Weights of a small transformer language model.
Architecture: LayerNorm before each block, rotary positions, no biases in attention or MLP, tied embeddings, attention and MLP in parallel.
Training: a variant of Adam for these matrices, 615M tokens, 9377 steps.
Each number is 128 + 24 x the weight over its row's rms, rounded and kept within 0 to 255. Layers, rows and columns count from 0. Numbers have three digits each. The size before them is the row's rms in percent of the matrix's.

# layer 5 MLP up, 1024x256, rms 0.0819, rows 560-614, columns 128-255
097:112115118188114130111072129150121163145109142102140125135115115089128094126138120125144104149146154123129138124110176099134154158129123108143096115138127135138119086154107123151128161103152103143116137064080125095080134128166094136106092111123184153115120159145123089153144144118144121092112124107126109158102080176139136087126119116131128117180162146131146086152134152085113154185137
104:100113148167143099132145114128053118135123179146147115125153130116111097152157128135123144145124118111106153143116117117113110170135145129095114047123128133186162125090169101151155130108119095099112096134091163120115133144150136188132120098104159143091133103139105107091096148121100126168137153134145106128091083119130124130119161121157142103088101145093133128157109108104106100158148
096:143169169153133172108137105171159159088148146118128136082138145126135129130148092187132123147094097143142116114088114118129141082144130118113118128163147124108131138125141130170135141150120147104105067129161107138145127103119116103135101101154122121147125139153115108105118110121089138149099134155147148149112143127133170113112154114104129158133132148125142126118093120119107131110135
107:122140132162149156131118107151115168130136083119129087103136145107129095141137114112127120119139113148090083119122108129146158125126142139086184134143144133134106109122167120139152109132151116101128119129108113110081099152082106137107133138139088117124116123145125102134147140157172094125126145125121123125168153148066158118134119046132124101170100109091169105138129123111115110146154
087:150143140092170138117106139129129082103128167164155138181125109091110140162096137127110117112123169123120128108088110137143152119129126137118125116151137146113126152132070102143151141152126158117118119150156128141124132084078117095096142120169134137168127101073120165154179137130162119157117139102074199145115079153120140110095150120088180095072106126106135167135125180163130136120113
099:124091188153155081130148112138134121134097142105103120142132132121121128142132098127159102113126107103117110124120129110150123153092134137136158105133136118134147110141124162125094123133098152140096126135105147177124109126135147160130088139113147148134115077137112130181109144126140130137090120163159117131119129100108124095117150158116090097113095140130122137156099120112071115109174
094:117131101174131149159128160144129143099168114107084157151112147157120110130127136113159131101157093135137128118141112157126139146114123107111132114137097096191143176099137121151105155147124134123103147130117149155137152111104095145146146134133107165097168120130127102141141116162104146157136170092142145112087114085122133159132128120121125119135103182106158097178147144113143125121104
104:150112141125154176142118107162126157169152154136149088134125129125087162128131131109137139149128121116100124129108127118114160161165107165149133107122164142153142093171174113172168119111124113102156104110130158106156115093148154172157141100155114126170102121142112132125127137128103165138138128105124128142087141091095157089133161150137125139138116099114094087180145128104117186088124
094:108090143121105131131135113145103085085146113119122123126138114112125117153100097155159143113152116137117128142134139141101128143083160090149125093163144094125141127106169135153150175132138124090103107117134117148142151155142157177125078163145135120168133109173146144147127087138103094136130096175142163111139118068162125101117139118086114116100103128119141144138092099107152143164155
103:118114185154120164153115078150121145134145112105115145096120112126122154141124140164097130176153140115124157149121130117131116163096103127104105096163129142168141104138113104127163133141121116098120103110078134116129130084119111176135136075124096136140143111156142115146136115173148116178085165113137163084092132156114142098136109092135157108109164132116150157136127151092125152135176
090:114100176124116162091144140136133151139149153143098155123107142112133161168182172105124116131153130140109136088094093119127137112087123105109125126137166100133135156149182105129169186151115132124105111094114145138158132156114099085129159106169112111141122112110141135133113120132109112101119086118066188115129107156124167128161096142152147150168128114139152126126100129102143127150142
088:088125143121119120125142095129180089179155105119137116140185115146108168160144116139115135144136126128158158125123144121103132102166133125135121129151130078142157101146162117124139114139125159093116095173110126100114156088182157095116121133110114129167116140135145148105168091140119152098147125124114152080104118131157126105100171119146136123161142131146145160137163110130114121122113
097:140146097085135138146151093102112122127105133100123175111143124086098087112065091155149139115127087175102088147128145111113147144108136132118114085092129140127134127177100128157130170150133143105115160153094148111139180141126103098098133112115106117142109080111169077133131128128112103147100148122127146107152134172102086129158155139133119089093127144171117131114152151101148108118113
101:094098144149113092136083130140109116111144128117098099113116114102113140115125079150118174120136110109111128191105120143154096094110128157115169124166123136124115119173183127133154145196147132157104132129091112093129167156134129138106155125137196129103075153127121141112100127129120113070092091148137122109148157125134144100123109125121147159067125120138171111131103153073165144110165
094:125155150111164170158133113159092144147140151151134125100134112110111132151111160120159112128140144141128129121116148133171108135172153117099120113170161094117151103112163110094115120137160137135126111140094148104130139150150106116083094134113115146094128119129151080125142109145086121163096141149153137098172129122088132100133171130109102127120107094121182111138084175168102129142160
105:130106146123100177145128118119118125120135147120109154093172129148094102095146137132145087154113150130081118164161110109122174152127123138125107118104155113114137077128107126105152128122113136153116145147160161116115149099212121151137129098119134134142114115133130120169142091185127143144135097154145092088099144138152153119140117123141102123108131163111125190123106161140077136128137
101:135067130143130136129148121146103155114147163144110166144131111112084136172091112136139121069155092121130114107092152139144113166114122146128159137140143136116110119087118121141142110113141111077108118123130160152130183091099110124131148132124126172110056157108171130109118154168123109095140172100140151120127096169093145113129132167091108159147100133105079115159125142095081133166143
101:091153131100134100105166154157103204076130139083114104088132126084120130126140133096122152163118168125113100159165084124118146113080112117135139138154143106113124147106127121135108120132106148093099134123097127149146135143148147150147126084146081132164145151112096098174098189127153135118148128096158153127119147126157136128100130134108114151077167110114138100143154151082143131117148
087:127164122112124142143149112160089139118148119127132102141110117117123167127145129138115151145159077122120102090149118108135082119104107129094096166105116107108121104138153099144135110131146192110128122139157172119103143162142119137133104101098103142114125137146147142144160115141145125132116142161181091085112087113163111122111137115125123139125122112101116117138163135108130071125166
109:095112110143151129117088110130110166131140095135093121116119110105116131149097114101154117121137158159111140124117137093150101163103109137102114147154156145184107081149137110149130116114152138122106108123120151136123146126089089123136100125128154127102136138167123137184099114142116114156152117143141104113149125107094152132081201137125129168141135104094078156149161133113074132144147
099:123129156146122138082126163175143101139127100117105117085091171083138114113129149117134139110122135109120120124076096117110129110113114134122122095135144140120138150133141096163083114124164116122140121100116089112108080142111136127149198135126170121094108145135105139165138105186152125121086122146080176119158142107141132114109157138127086122144150138150157152152156140094102090110155
100:123137124111132165106153129136086069128109124171138131123158135141157123115136117124147145138110124114133122119109100076111149161122125135167106154145163131128164155152099121163105143111129151090112092179090132056095116115146137090122144078120119134161115128127117139157076151123138097130092096142115152119112173110139116130084173142140159149133155110133140164152128146172136129063102
097:086149166125135138103152104163123122093156122104080134132141130118127110141062137134159161161169117166158118119143140096109149126155118088106091189148133128104150158098077095133126086103135091122146134106118132113123117125184066116114144129154138149129095137146127089100133163096132112143151122100134145109131151153077130135119113100154131098116132096133176077152108124091134141097143
103:128180164107107175151112104152165122130163155144098153137129082094097141124123135135159111121097120149099103142176174143067163096164107128164137116165134127107131181151133079157113142113135095136126091200128153115132103102122136061117106101099124111120089133098133122154106148129149143153122127156138116113156111087114160063111153074130129138101119134137103149142180170117109092104149
102:178146138085129126083137127145147123129076161111180092134126131118101134149159148113098158184149153164123126120150140116120125117118101134155144118119133117117127086137123103151136104130121100143154109110116158100142127137120110121155165120131145148096158061152087128117103109147101119152123175106138118110151150105158135100119085116111127112126173105127166108140165113107103153084130
095:134144106102106100136176102112108099115142139108113117132120068116114158120132108162099135157138114141106111117156109128084129129088152139124150117110082104121129110168140108125131103127133116160118150090130132115095109115134130100111128123126173162082092121132156105132136125175182133162104120169142113141152147163163141129106122124147132106063132128129126121130114125105121139139120
098:081096133159080113133161113122129147151174146116142098090117110071138113175140115170120136151123122109129094138123108166151146124116123112142142127124136111107114124145123108154130110174133110097091096104146124113188136144133134174126148107122096147082149121102103127142121143143114142115080126112177119129113171158090155107143143143111099140128132128118122139119155120130146081153120
104:161104150178121154138094109141120114094152126153108140127121129149120141159131113136123130170144117133083109108129118112155140162096120148121124147130124097152152167123104138151108107123135153128110124123122139130141093112170080134116137133149116118107099131135096085146127147144087131126116097142140112116108113115135151141094130098098176093133102137106136096096150146111102136175136
097:119106165162132124161115104138110158095113144131086173125129102140106109126111140106138134121157146153121169130134134134131150119161096138143114169153137131120161125135122123145157113151116145107152142117105123131128109126146162142108113149155106130100074121130202107149133118108138160109102148170129082059116064141116143119111100068143135132135131148117141105156130121092082154141132
096:156084148127140173090121103118103098113099154110094132133126149107151129110115100143164162125151156117162125117104113117148120147145137103067132116125099161130115102121142124108101134112130125113141105152115136104146090143196110168134186115138159149166104120116118120137138154143129177142191141123130118083095139117103094132093131155101122094080094135131100118154112133106101139158170
107:107102155129098140145103106142138112137125160146105125140123103065126120136148096183131119150116096120114089156121110115110122177101131088158143098143116117136155127109136141142139139127166101122144158088090156102164077125139100109171112192073128129125115119143173137152123137132144135178140105160137136117137129113113134137123129119109114114109094191132138107144174092117133137168125
101:176091129136120126089100118161147104157100104126140120138149147122122139133109125111142153104130121136141137173112097114089162130089125093128115109136163138087135128118109107140086108131164094098108089117172154092105141099124117124116181090152142157132097105132120090106105103126141120124124140125096149101137135100148132140123086134152104104130183139145134114151160143088155112156128
106:091148138157120129099109111111134123088133151121084087087081112142122170091118123135118140119152134163121111148114119073135094153127083159137110108154110098187163155111109090156113144120159107144148117111134146140148153096134115131157119129171124146159113130155144122149120149119138096147153131129136103159174142122101145131127145090093142111157157113162141112129091106125130136099141
104:155143151122140110115135114149126154108150107117112151104111144111099144094126097139136173106167142129085139141106156070073169113092128113142131089122116137145158155121086117147171126163126149121125085125143173117139133126124127165134105112100148094094089102140097138120115143162132055138116136140178113105139126155137109095122056112169126126167132148147131147148099177067172101157155
108:084120106143111169152090105123134104121130147128114115146121133139104121114131102128151136149124170103141094147135096131080106124142124123141128104168099099107146163091143136135177107132144115144106157109150136158131145189148102155126135090148139137162110111128131086150130104121094104140068139153108138109143105139167132114137125115130105127145130128130130175127115142151126099088150
089:095116113122154148159115122119130094112171121120144092102146096120126134120098152149126126139139143169145120138114167109136166109121110161108112133152145136113150152153164124136148111183158117140109130134114119130101106135107130095148150107123076161098137116129137136139180108127116125140143123120094129069106118141111138155109096105146131123093117148146120170133144145136095153128113
091:127126126162118156151087119152144157146111130104045175092111137134149135122082106162120136144140121121151099133114138147090108124154128135096145148106133101118136145105106160132153132152115131131117130116137141123109126155121133131163142126093096119114119080187125133097142111120126140129120146149149153077130126093099133085137147151156103128133112109162172104140128119110105108144139
106:110183141112085137125118104112128153168150141139125121128141088139150108161146140176124162143112146133127138074144151075100138147119089144153159147106174150130140101117132101144179142130141114148108150136105165100123079131122073119087132122157108156117125087113152120168126130108094154168126084129149116154108124112154151093111099104106127089115131106129148145130189147109123126088141
110:083129137167130122151096107176108163103115150171127134117110123140143150146097110161134142104140108138107137141126155115102158113097131139138134151153161116136147084127116092101113153112152130135110085105119130167148167115128116171144106096131153117136103117186091162131124112142109093139111180116185119123124109144099136127108127142152112150134158148126114088153134139122134137067126
102:147142113130154133100063092112122136088117161111126169139122081138117149103099120074136099136122140098136136101115106096136118130094119137117126122154151114096192130129140138106140155128133142118137113146143179141153087100130153108114112103138123101161095116104161106096110134120152143116101136130157142138130106105134134143095138129135132087116151095104134142130138161142125120136153
107:112075116112132128133129098171127105145138143192151158108118122109136144121140139104134091114131133140131124174118135150084114097083114124139132121128144091134143091095145090137163113154119162121125121115161173125132115161156158132158136127144178148149125107123156145123116093127141114111111154156121159097151168141138089110122116119126108114141061140087093166147143127096118114114149
092:120150133119143130087150130135144094144139159121096143147192139105096160128084143149176145131132123091087118155128083134137133118147124126087164115169144138104100168124182133145141144141144122135136085143124115104104122103140087117126147155122129124140126152165114108111187103169089158148159090175086067138151107078159101111097165111152124131120116107162104116124166175127118195156151
092:187151192129135165113113127137136096139152157116123085131108121159135144081137146129147132086163117122109105127154119130126183132105117116130148113165123122074134134140149103161124133114123142141099109112112127092108108131121130169121156155121141149112128120140110113136122173141151099146083123131123108107100121137156114106121165129110131150132129090147095104132102129135093097173144
102:140125167071157102092077120172170161119141127119121141142155111072116151143154126111113147104182115157061114122100123140137148107130091141090138102149107112136143155138140115102121148139141111128137127154139149092159153116106108158137161069150078148109129123136125121083129136161142152123121137101118131127140081153136113131105151152158122133133114136157099117155131153081098133149166
102:114139110157103107141130090154178091110115110171137143149118096146117130132138146130185131070126146132104121078135119149139155109144113152133143135156123118090138133150120117117128155141164100105142130129136107111147121131104140067091158164124131124111141105145183107114137097150162137118115148143148118116164123118128137155107101096128136135131087114117118140133093128081075127151157
104:145088152132159098119141096165086149115132088129129145167114146117158113128086107166153154134125094108163124094118095120129132135132122117085128102138171100114170148109135119136122121166138116130090123121085133079156106150139174134117119101124132139106167144140144106096124144137122093160115132166137111117168113114157137114130152113081156111165089137120135142153121131112137088111141
104:139150146171104137140122111130134135123119130142135141125133141157116098107120112135140134144125126114124154137128101159109164106127117148164154131143154142114147156112101138161164121143148154121100113091116117157080149097130123125124106125157134138198102152149107147165121118137160125132104112134149153139138154129093166116091120133146128106136154113103143201144105148153100139166124
106:083148150119169153149150087134128062129123130151110106107166121094131104126138117131137164133120197148156099082121132144146161148078113115160139138159122130095140114100159107169100181127142122105123086126137181182103140111130085148130110151108098168134158122142107118175126114142151122120142130113185161109083118172120126133137126114097089106164135094141158094154112123150088113156099
101:162063183120175180128101140142136152092135138142144136167118132080119133122113096142142130161116136139164120129116170152140135125176107136087119162134153129090160125105134135156134145122128116085110134103144148129132136148159131139126131083086119126163101120139113109109151110148108140117143143146116104089109134088117116111141160127130095099089117148100104120137123160111123125117110
105:128111112137150108116123114146110131099149120161123109115150093103108120140128120112117140130137078122109124107121110108115173126085114089112122120122181129146105148152130144157110142114113105132110127215153133073122139074098149113134116143110114150110105126166151104150160128145138172166149131147146128123135168132098141149134110113101100150123108148158152056144144159131069114156115
097:126144106135133138140118103199157081116136190113152122155127113074097151132100061183122133105108133079116116142101130150131159179109132106140114099172129109146150143156149127154099116134150133110137165130058156145119121092094154123098151103129121091147101149172173111116129132138141172123150152132158141127125117115116110122117202141132123115120080116140109123139144117109114130120139
100:111136114137132121116128096126158098097133110111117106129166107086139102149111126137173160164134132127153094147114122142092164196119148126117169105112130165122138098172124111147157132145128158134138150133138169092116079144138109117158101101103118115135132125114106086169091142148145096143166164145112157140158169080133148113143138172088143112127176085118145123137072125127129092127113
105:115127164113116112144114121105118165134111103090110088117105131132065074176128135128114117101163159126096160137135092159125143134137131159118125109145170147145130132120132117132128148108142122111113111179115168115136160155099121145161132125147104111148100116176151110173148089134162139094154158138143144105086091148116158140121161139145131149101093121145147121137151158096109171140102
092:128139137117093152073119085121161143107122129152135134160139129146139173151156139123125097145167116129088096138079062141111118140168119154124172121106128120152150147125138136132093146096170137103135119129136143111129153146138161131118107135121142164146120127122170161107131141167095146123068116161124136153196101135121151100150114140135167143141121115165121128150099117094117140151135
096:095133159195119135083090113132108100134109087179131089183145129141114160136129087120125142128136126141098108087086135114141151096150157106116109091158140110136140085096150110097142142126132119110116073163121129130150130111153126121128159125120118118113141087144109145122096139164108127086095105143119122109154127115135095129115177156112144113165119137108101129111143144135124162145135
# layer 5 MLP down (transposed), 1024x256, rms 0.07, rows 560-613, columns 128-255
097:088144148117138137139113095152177096106161135092136123135163135161095121107117100116116146116116061119094131105138110120142101139107140144157138140101140119088176137097124135138120122140117183142124133166124141162143123129135148139143105117100088101129153145135109118090066143083132127160123136090157155128143110106163093161117156071139145152158146097121122148133141099065139136089122
094:124115108097145129102160162114160114143064123111132125146094141166129205106066146153132139106123097153137169139124165145166086140142148116128137137139118129133088115131130105104107147082122161100142162136129131118145136137102127108140044146093119105138097151116131110113127153170126139087132145166122114143146172135139128130115131135116126099146136123128126161129091164141113165143117
087:089138119121135141173144106140157123116144103132129126125138104170083137135121094143133149132159132131136127136126088158076144139123117137123178124086143165124154123144087140077152066125089123107120108137087098112143153180099131119141117139139154154153092137122125130101129131139109138135143116100116091130113119105104118107118156143128142130104143175120133134129142137154161120150152
108:120116128105133152129143074126135132130167134142134122120119148118161122104118145127124128138123155147082136094159125106178122130115096134122151122090130183063149108064147113126149116157160108123108133139147127117106115113130102093137101132180113112122186149137129078157128164091104088124127125128129141136105122103131096124158163122093143131132118097135142143160148120158160173133158
100:113126122151090136133136067139151151149133081117109121101121151140115128114121149139128132153149071120117115104140151106150107154099149121098098148101097140135096092141175122124141145102151121135136135134132095111124146142162124175182135150100117110075126113179133078115074141109109147102148107149194052131148149089121095160144117155165093151162161164171138106146153103088162120132135
095:162133125169121131138101132143120122107124111124092111135154152175101121132076151112115166103125100105118168137146127127112136121131212101131105119090107143102122125113116121107134161101082104171141115088140115104174176122142189126178101092137129111149105133150144147077152123127139128134119116139166110140105110110155136144147089125114136111154121141152133136111146110106117106120100
090:111123096155152090094090119139178147157111122185107115084142162122119087169134117153139094130100113151092159135123141114133124136121167092163114159098143153124082088136137097148114147138146158134140153164117129102138116166162131130148126099098128077117095144156109136119130135127129153115131147150134160171111157122125095100138089132092107147141128104117095135145156090149107114098150
118:141159129060104085159120146158096145129130157131158149142083137080138129178126113122136110112096101143154103109143165147140135126155132086100141126118114162139089143093150125116166115175168146130097134132163146116136167123090112121151166166137114118086136169137120136130161134104127162176107100125092093090102112131162136147103108133119152119151132145135110135141135096119138139137133
092:160135121149138143153110107088147126138094104130078100131131154118171134098132132128150148107112118109146095094130146130045133126155138129131164127146117155112091137079081145100157139149115108145122128101128171126132152115178085079100110140109111091093152148098110146098151185139118116109128111121120102133140138147108127161105144099108134127107129174121110104103174167135108099141096
118:154102143135136094092167157139131098176122140129140086101158113119118136104133098102119123127134155173140136106143167163133126147114086130143145111138115106144117158169125109139110129141157109145124100142112126106098129101126102114075152089159152125139127054110140095126112110141134142097133147115128146111107136120194158118130153133132089104132121074138136139165107149148100125112130
088:150121114107119109096115109086153105139118143140122120103106168116167141081082128121159163130157136146189140125156128119124109166157150103132101144115133131078112127129105203167097149125089116119148115167136114126155088160179149150155098111079117150118129117147130132109123121159172123096160159146143110141084139155139102115101108152168109102123097135136092120161185122162113179094136
083:192133144119132159098106158111092148131130122144102108092086130144139125100134116131150150129103152131073107127116130144136098159132096105120075160136140175111124150086133147164151135094125066140121154104124090143143079128087099128104142145156104131129138094117144153172124145113147083138120130143102122141123122132081087089138122124129118096095140129120132168115106152143157142126137
092:162112116147114110108123132109108153119147156142118100120121123119183136160151140125087145117142129084162154106170098108127106154155104115138152138107123087166121124144138098146104101114180145103125097093150134117141112099126169142137138146113074092126138183147153152104149084145163102116131091119131093125087148122117109146115104102144125143150090120122164161162130100149094094134092
106:139143159204150159131142106112091116147108131160116088131184107117141104119137118121123148124136120130124123131111099126112133152107107105103166130122107113135125114160114154171111124130144113177170115157083169114097117129053117161085134104130118103120165121192155111119126115119104100105155132141124158126128102120152158138111120171098117087113100121138133105183159113135135128093145
089:155109135177199141135120101111153168157131102095132111125101130118105094126090155130127149094126152081134097092128140115075136162111105135142152157136160178136140140140151132132179105138109171111139100114133087129126179153124152157170124114115120142093109129143090152114140137112171138165137168105163088184102091118152112156165129138113145110133116125178100111131100083144125113137134
100:131139125154101121150152111171151162171127113108106112123183115132122125119162138101130148148088137150142115098159158100116094109136131165130156104109142107113058117120121149107095149112089134160146110164117152104106122135142124171125116119131095109114167113132124151122148118121135087145166121089137161129112097143127120113138161122115144132152157096100135148098100171142174093115123
113:136115101154156115138102107177108116154152162152127142126136115123079118118102157058078096128104109102132127134134175128155154161160098136117151146126171136111112123079134140116099160147170130120132116156152194132145152154098089110078140132136090118130113143131126106112131097136127086150154129170109108098147116124160126096118140120158152105151139116109106150131118125142103126130103
096:109143153098155143131169144111160122137135179094135108149170186100140131085080166114135123129151156137183134063130136137133148141147112079167127101108183131125132118138092144104143150145107126127165100137088126099115117122164118093155154129152164122138088137168133131109119140116093154127108138094146110076106119118104113082124120099135110109126148095104109152150136145180131121089111
101:145110168089109131111126122142169098176137163113096140119146090126112134129157092139127124130175168157160135141100126151131152118178117138109113094117163099124112129118134152112102135148096109148114080147105100117099097137119107123127129183124155128122085110132118124120057120185110126166119090112113151139116152107123128130131125103139103139086120126117137170121117115124147144162120
110:110102094153101110105127101163167114101126134093157160158129105099125108169130136101141084145100119113177160153156157146161126116135096082148091115174127140140130123105138148105162124109137140146101168140114119110139099123166148104137122093137129134137123144108139115169108084153159144109166147119120148135120114163116078153115153155166120127119088103127089166135129133147111155125102
105:128125117158174125124094185116135092147088162123089134105127088127127099148148114125128136157160130135125118120140124123128140121151152109166159096103153087179138178120103129126130167134091109185124095141162081123102093092131115100148140148151107138152085126119119120079127130139147128154113120095114153079112088120117118110111096148122145116094130075113132111118148148120135172136125
101:129139118133117121172126126139136161132121108138143145111110150117124113135156134107126088153151123152149141109140108135132115119126120132114159118158139141122112119142102103082153180139176077168134115128132188131114140119098110145119142152117099108074179110166089132154139093131147132121105165100114129158097087145089160149130124152104116160101108078104115121122094123109125131138146
098:102116147144131103120111165126105125177135090109124135150112160120114125136100092174164123103144110129169119115082113143185144104128121103133143074092129091100080166084113164136117125171121099109115137120150135142081102090110137127173133174126124141123176127092129157109114137146110168114147107116102160155177156133109141128118120128124134119092105136120118102119096138141138170146118
101:124143133136102115166154142160108124120130085134155142110118136152111135153093155111131131124132125112144121123119106145123093106123111108116095121155098151143164136102125138101125140147092070114097116121146176111115147145120149118094099125121121139169131117067118141116105160090098145114093129123128127129128119189148112134108110101098146141150164094162088113113139135152163102154155
103:096056090177150154089166138136103113144116092135163162134118141125118104106082140101151120131109121110106136126101136134122142110125099131139150082122167162123168128083136152122157113135124127165077126152116138177140132135119109122150101163116108141149128108155160130159123147114123136128137175147116152098090140165140150152156093140129135119152129152134124146131139098193129113127148
094:111140136147172141117110115157145105151133102145150100136092129117140083117124134109129087108128152110131131142171140133136121111091166093135136196134151109098098105107128113123111110075090127125135132136127110176125169088135130169148133113140106126082154115157111124153144151116172133131181126130135125127106088107129159152149132095117126132174118135123149139099130105128112101124125
091:143068177145150148118132185096102175139137168120141144128138164123160108155150146088123110102153126093172147121134087119113109117091116130129145097157104111177101121127107131164092105175114091143150111158098171091101132159077112150137129158144144156090134153114099126084134167137144141142151129112164158143155169109100137090129157153152115135147124119142150152113128128143134112122150
104:116139126163139111116137140133135193103155061132075121148122153166113155141159134115114106095106099113163134137115123121126125154129156117148077084112099157149165126137147132189153136117109119108117125134135153152136115060111123118150126136144151150148148159115093145094125090108063106178127128135115104166140149127128166101176146157155125131110133155150106170147133111121136138099113
097:134171139130137118103174148126145146127128132116101132102131132160132106128096121129125141113161133130100160133147162110137155145132088094131148136116168089083129115157122155134125155107070118101147150156108148148125096136110177092135103130127130159135118123133172159143080122112178110142115158090109123144116140119118180169101153160122087171149093113156144111120142116057126119098104
097:125125107124138096146144127129181176134147136108128100119094188142110137102129128088121126135136102102105106119148128144111167152100172117144125136090137112107161103161128133121130140127137095128080106108138083172110135129131167106160131142099099083110105136141149159080107124110132131147137148101155136108170116157115147127151126104143095144162105149151133135129148140138163163113055
114:113083132125120152151116136171145120130107183100138121137127082110111123133041099137114142171128087188130115131150140109145149144156106122142151136137108143155134131136137152108144102112158121133131135149127130115165116148111158097132120121116145129142111155166147070097112149131151102152130117145157093069135118142134130149132169128112138130130121166142117151114095137101118143088144
097:175131085116125139109102168096090129114159116118121134124149166153107138142117135137163134146148130153128130152195105077141086159161190116119134134150132120188079090122113106117154143144131165103103163124101088180177162129110142131131072133122124096138106141129115139099151115136080123148118125139120114121148144114076108114143152136125192139123142142119104137105122129147145132090121
109:177134172150125146138063130163170114124112121145092131130081143139115152117154163132114161136097108124137130137132117119128103085130205137145186157120089153124107133152149125123115131086154142139162139093104137151105133117142145141101147117132137128110116121203147117108098149136137120137097154148170131166092124149128115136103101087120147157103124159108153103104140118124131075111166
103:114092152167162114142120105109167124074117135113123141141139153145128128156151112112118153140095122142134109190129133165079122098131122098112156114161157114152102106138128131113156131117138107134142093163101164139150090106115106140157129110114130126154093148128117105115135132066115144096137146143095140122119102121127131087132125134119135101189146103141104162149108104149188186153072
103:132118120131110131089166111106117121136138182127136174121172123149099136173122101134136146126148159103092102137126109146174106132137171127102115115103129121141118102142159123166129139128176133107115141143129124079164115115157123113130117137162129125107126106155096141081141120119131131139100079172150137130110106118106098111165150136073156095102141190183107139135176133063127131125120
091:177126131172149119121112147143119178150097112119127130132128153118125137120154139115161154106151142102155143138150080143115114141103163132139106129133091135125169112108096111131112175082130128119127130137088117103168106129142098135138118099120121124146128156135136158108096130130124124149145107115111073174140134098105147136169117143109106137111161125124138129136140140135153118090118
090:101122109107128148125139064082133115172163077169158117158134144126130106152166103075130074142068131143105107160123120145176121091084118171176143135137137135152144159158139127166140148103179115129104126188109129149121139150135144108089097139141134114160112165118118128149125138098098111131152095129109100127149136118159143108145105133126100129130171129105120155145134128141164135125113
101:138117090139114176110104096153140109169155113141134160152158132116146159157077166093143200119117135132096115121100152115146096135125133138124150144118116177136137088078140135113098087136146100140188149133114155129112122148127138124157162097127116118119141136126095109125135120129144070095172097091127096088144151105152149136164134127115103136107141135134115116144193155180127129113105
111:122097125173097140173140111137113136127135131140123140147128101168121158180119104155123143125120097141124184145110110175118158147097147120139091107130120193155157136141099099095157134088119152115116130145143054146160135097088099115153091090112160090105125135143141088115115140109105129144150157141164097094129164118092123158116136177126122143125126127148145112112112133078112151158149
098:076134127140120175114135120151162115125119119099097141104141090128124122124144106134144132160160163118053116159175132085156161129177135149114135136167131128118116117117089148105153109122195123134127149127143092102151157126144151124112136162139180108168142110126105137143114120155131083106095112112127128129109157102110120119132151107116108146101155124090128134101113140111141127136143
102:134075094179114126131139142134099108094153117171154126136113170144126108161111164142100107127103159128090144093160131136117128134108136146155130172159116155057114159115114134084120106121100122108095112156127117124146107093104176129147132099097158126109135092119165114147156114136127122124075134135115124123125106146120161113155095172125144134155202169104112122136118146164111145134161
095:115128107125139164135131140133154112100113141098116124125130082141155092109184115118093143120121115094128137127103120116114141128108138116108149140112119120172156083155125147164104128121101092116120138128116114135116134116123130144088109083127157132128139090120129145141083119095181080157074134128139172106072116193132157123136096105134125111165143125143172134145079086110105113138110
089:121110102099104082144175088139087156118078136116150181116171127162129177112106107146121131131127098127150144132113115135121107157139156129127096119101113150153121109091122136110107093120131112149096108108082147156163145122205145116166107115126163189156123138147143117134106059132113158168136126139145138127147141162127131113121147117142104117148131185140162169113126149096134097135127
099:120125092098090081147125128181163166145123134115124150139143131063141138110112091113150128125152123114150139150128142121137154134127103130153122136146081140157099100120152154169182129105159149098082164151131132109109104139126144118104133108126105141121146125107154101125083152118126162149089071117150161106138174126173114111084086149109094162151121147107154101139131096138043129094145
095:146096124123147091082134113102117113141119134101137101146186138150125108177101155132180124089133155123114135139109122101148117143156189135141148096119156083135135111121125114130127126132160137149157138122113130143131102134181129115079165113149088174126148108112113109105123097115078117131176141151146114120097132109170071106145181145138087124113077086130088158109135103157113098151133
109:128163161171100167123120111129116104146130171184124127138182116150157101151139121124087103084128128133083173129100160144129159131120101103119133198156095163101161096176116127155119121117132130110117120090136140092165101130106142111078115119120127129170127126109122145121116100117111136090121140125136125124094111154177105125088102106170100157095135141176121114098150105176111131151150
099:117123112130143140145117116163117160184146105142073167137125125145174133160154168120110100145116143091128115095140159119139154141098138120141113146096102113096106116069150128152095133155107084114147094112141134121123182136135136143088138112137074115155145151115118142117141110133116117139148178143135117090093110119189123087160090121120198150122117160153174079102114106125149128117121
105:159184140137142119095146124141111122078145123058115118133141143144121141151095155131112113139103128129128137153120119100123133160160154153090145104100086104158102112153117061120124145115140127132110154106165114118158111145099144097096111111118130155135161112112126106137148124155114148123139113156141140135128099144132147099107126152130159089152124119121165094176135127098117099140095
097:120132157129105112091122103113158136144088076136125117107161131144156115150112141138124091139112120104086106145137109122155169135124122096166069095132114138114157131121125108123132092123140103157122183079157162107133117114129121143106135141160127153117144137103175138148122169105124116132077135136148186100106158165169098111137111122118133148161151146126151132152124120135153136193117
104:086113156130117129162132172127110123144121133101108163132123125110128103083149152163149112157132126146089123134133199134147123132119102159108097139130160128118135087128130167125145129102148099151121146100105135167194051109127139107116133097151176149158156134135129127174112143129153134133157066182104129175133146108113117104117157117167101141136142138104134184115117108156119152110140
092:145140149090152146128128167111106144136150091110124102140107184167158141116115187116159131129139134165159132137124120128140118132085138105156122102080112118149120136092098148139126113114063138093139116143166135096085110110172071144162146139147122143122118084114068117119148121134125094128105130159123136139145064143137117141122158158133156099113108167089108149136143132171145114123068
102:137142162150102128141139110147149125164076127117116131144115092141133121111139116095112147152134095180144098154147110127123083121125137124134107087139145123119193121143126152119099153144134088114093119144131148124091155147096088124121131187118146161133156132153115139084132143110119140138128093124070138123140163134127131122145112094118117125171091148084127146143167140112190171114100
092:113146144160182121139156127164130147117164132136126120132098155137128138141164144137150075128092141133095162126147138076139189127139102111139111116120121180124132091143147139168120142113119126143110141154090090153117140143154152164099136124112126097117153130143115155128108118122089192109118117177133107115150143101095156134148118107169154157124155113110127098145169095145138124134114
096:158132168098152124121137194135122128151113116158106150095101148134121136120120122127156161096118136125156132117144158097137139091082226097115066124145107079117146126169118142132144163105048143120122125140134126145129115160142110096150138112155124147140154136134131118105132102115110144136116163123118118116088132143147120142126154122070099146120128143118142128123106139149143119084106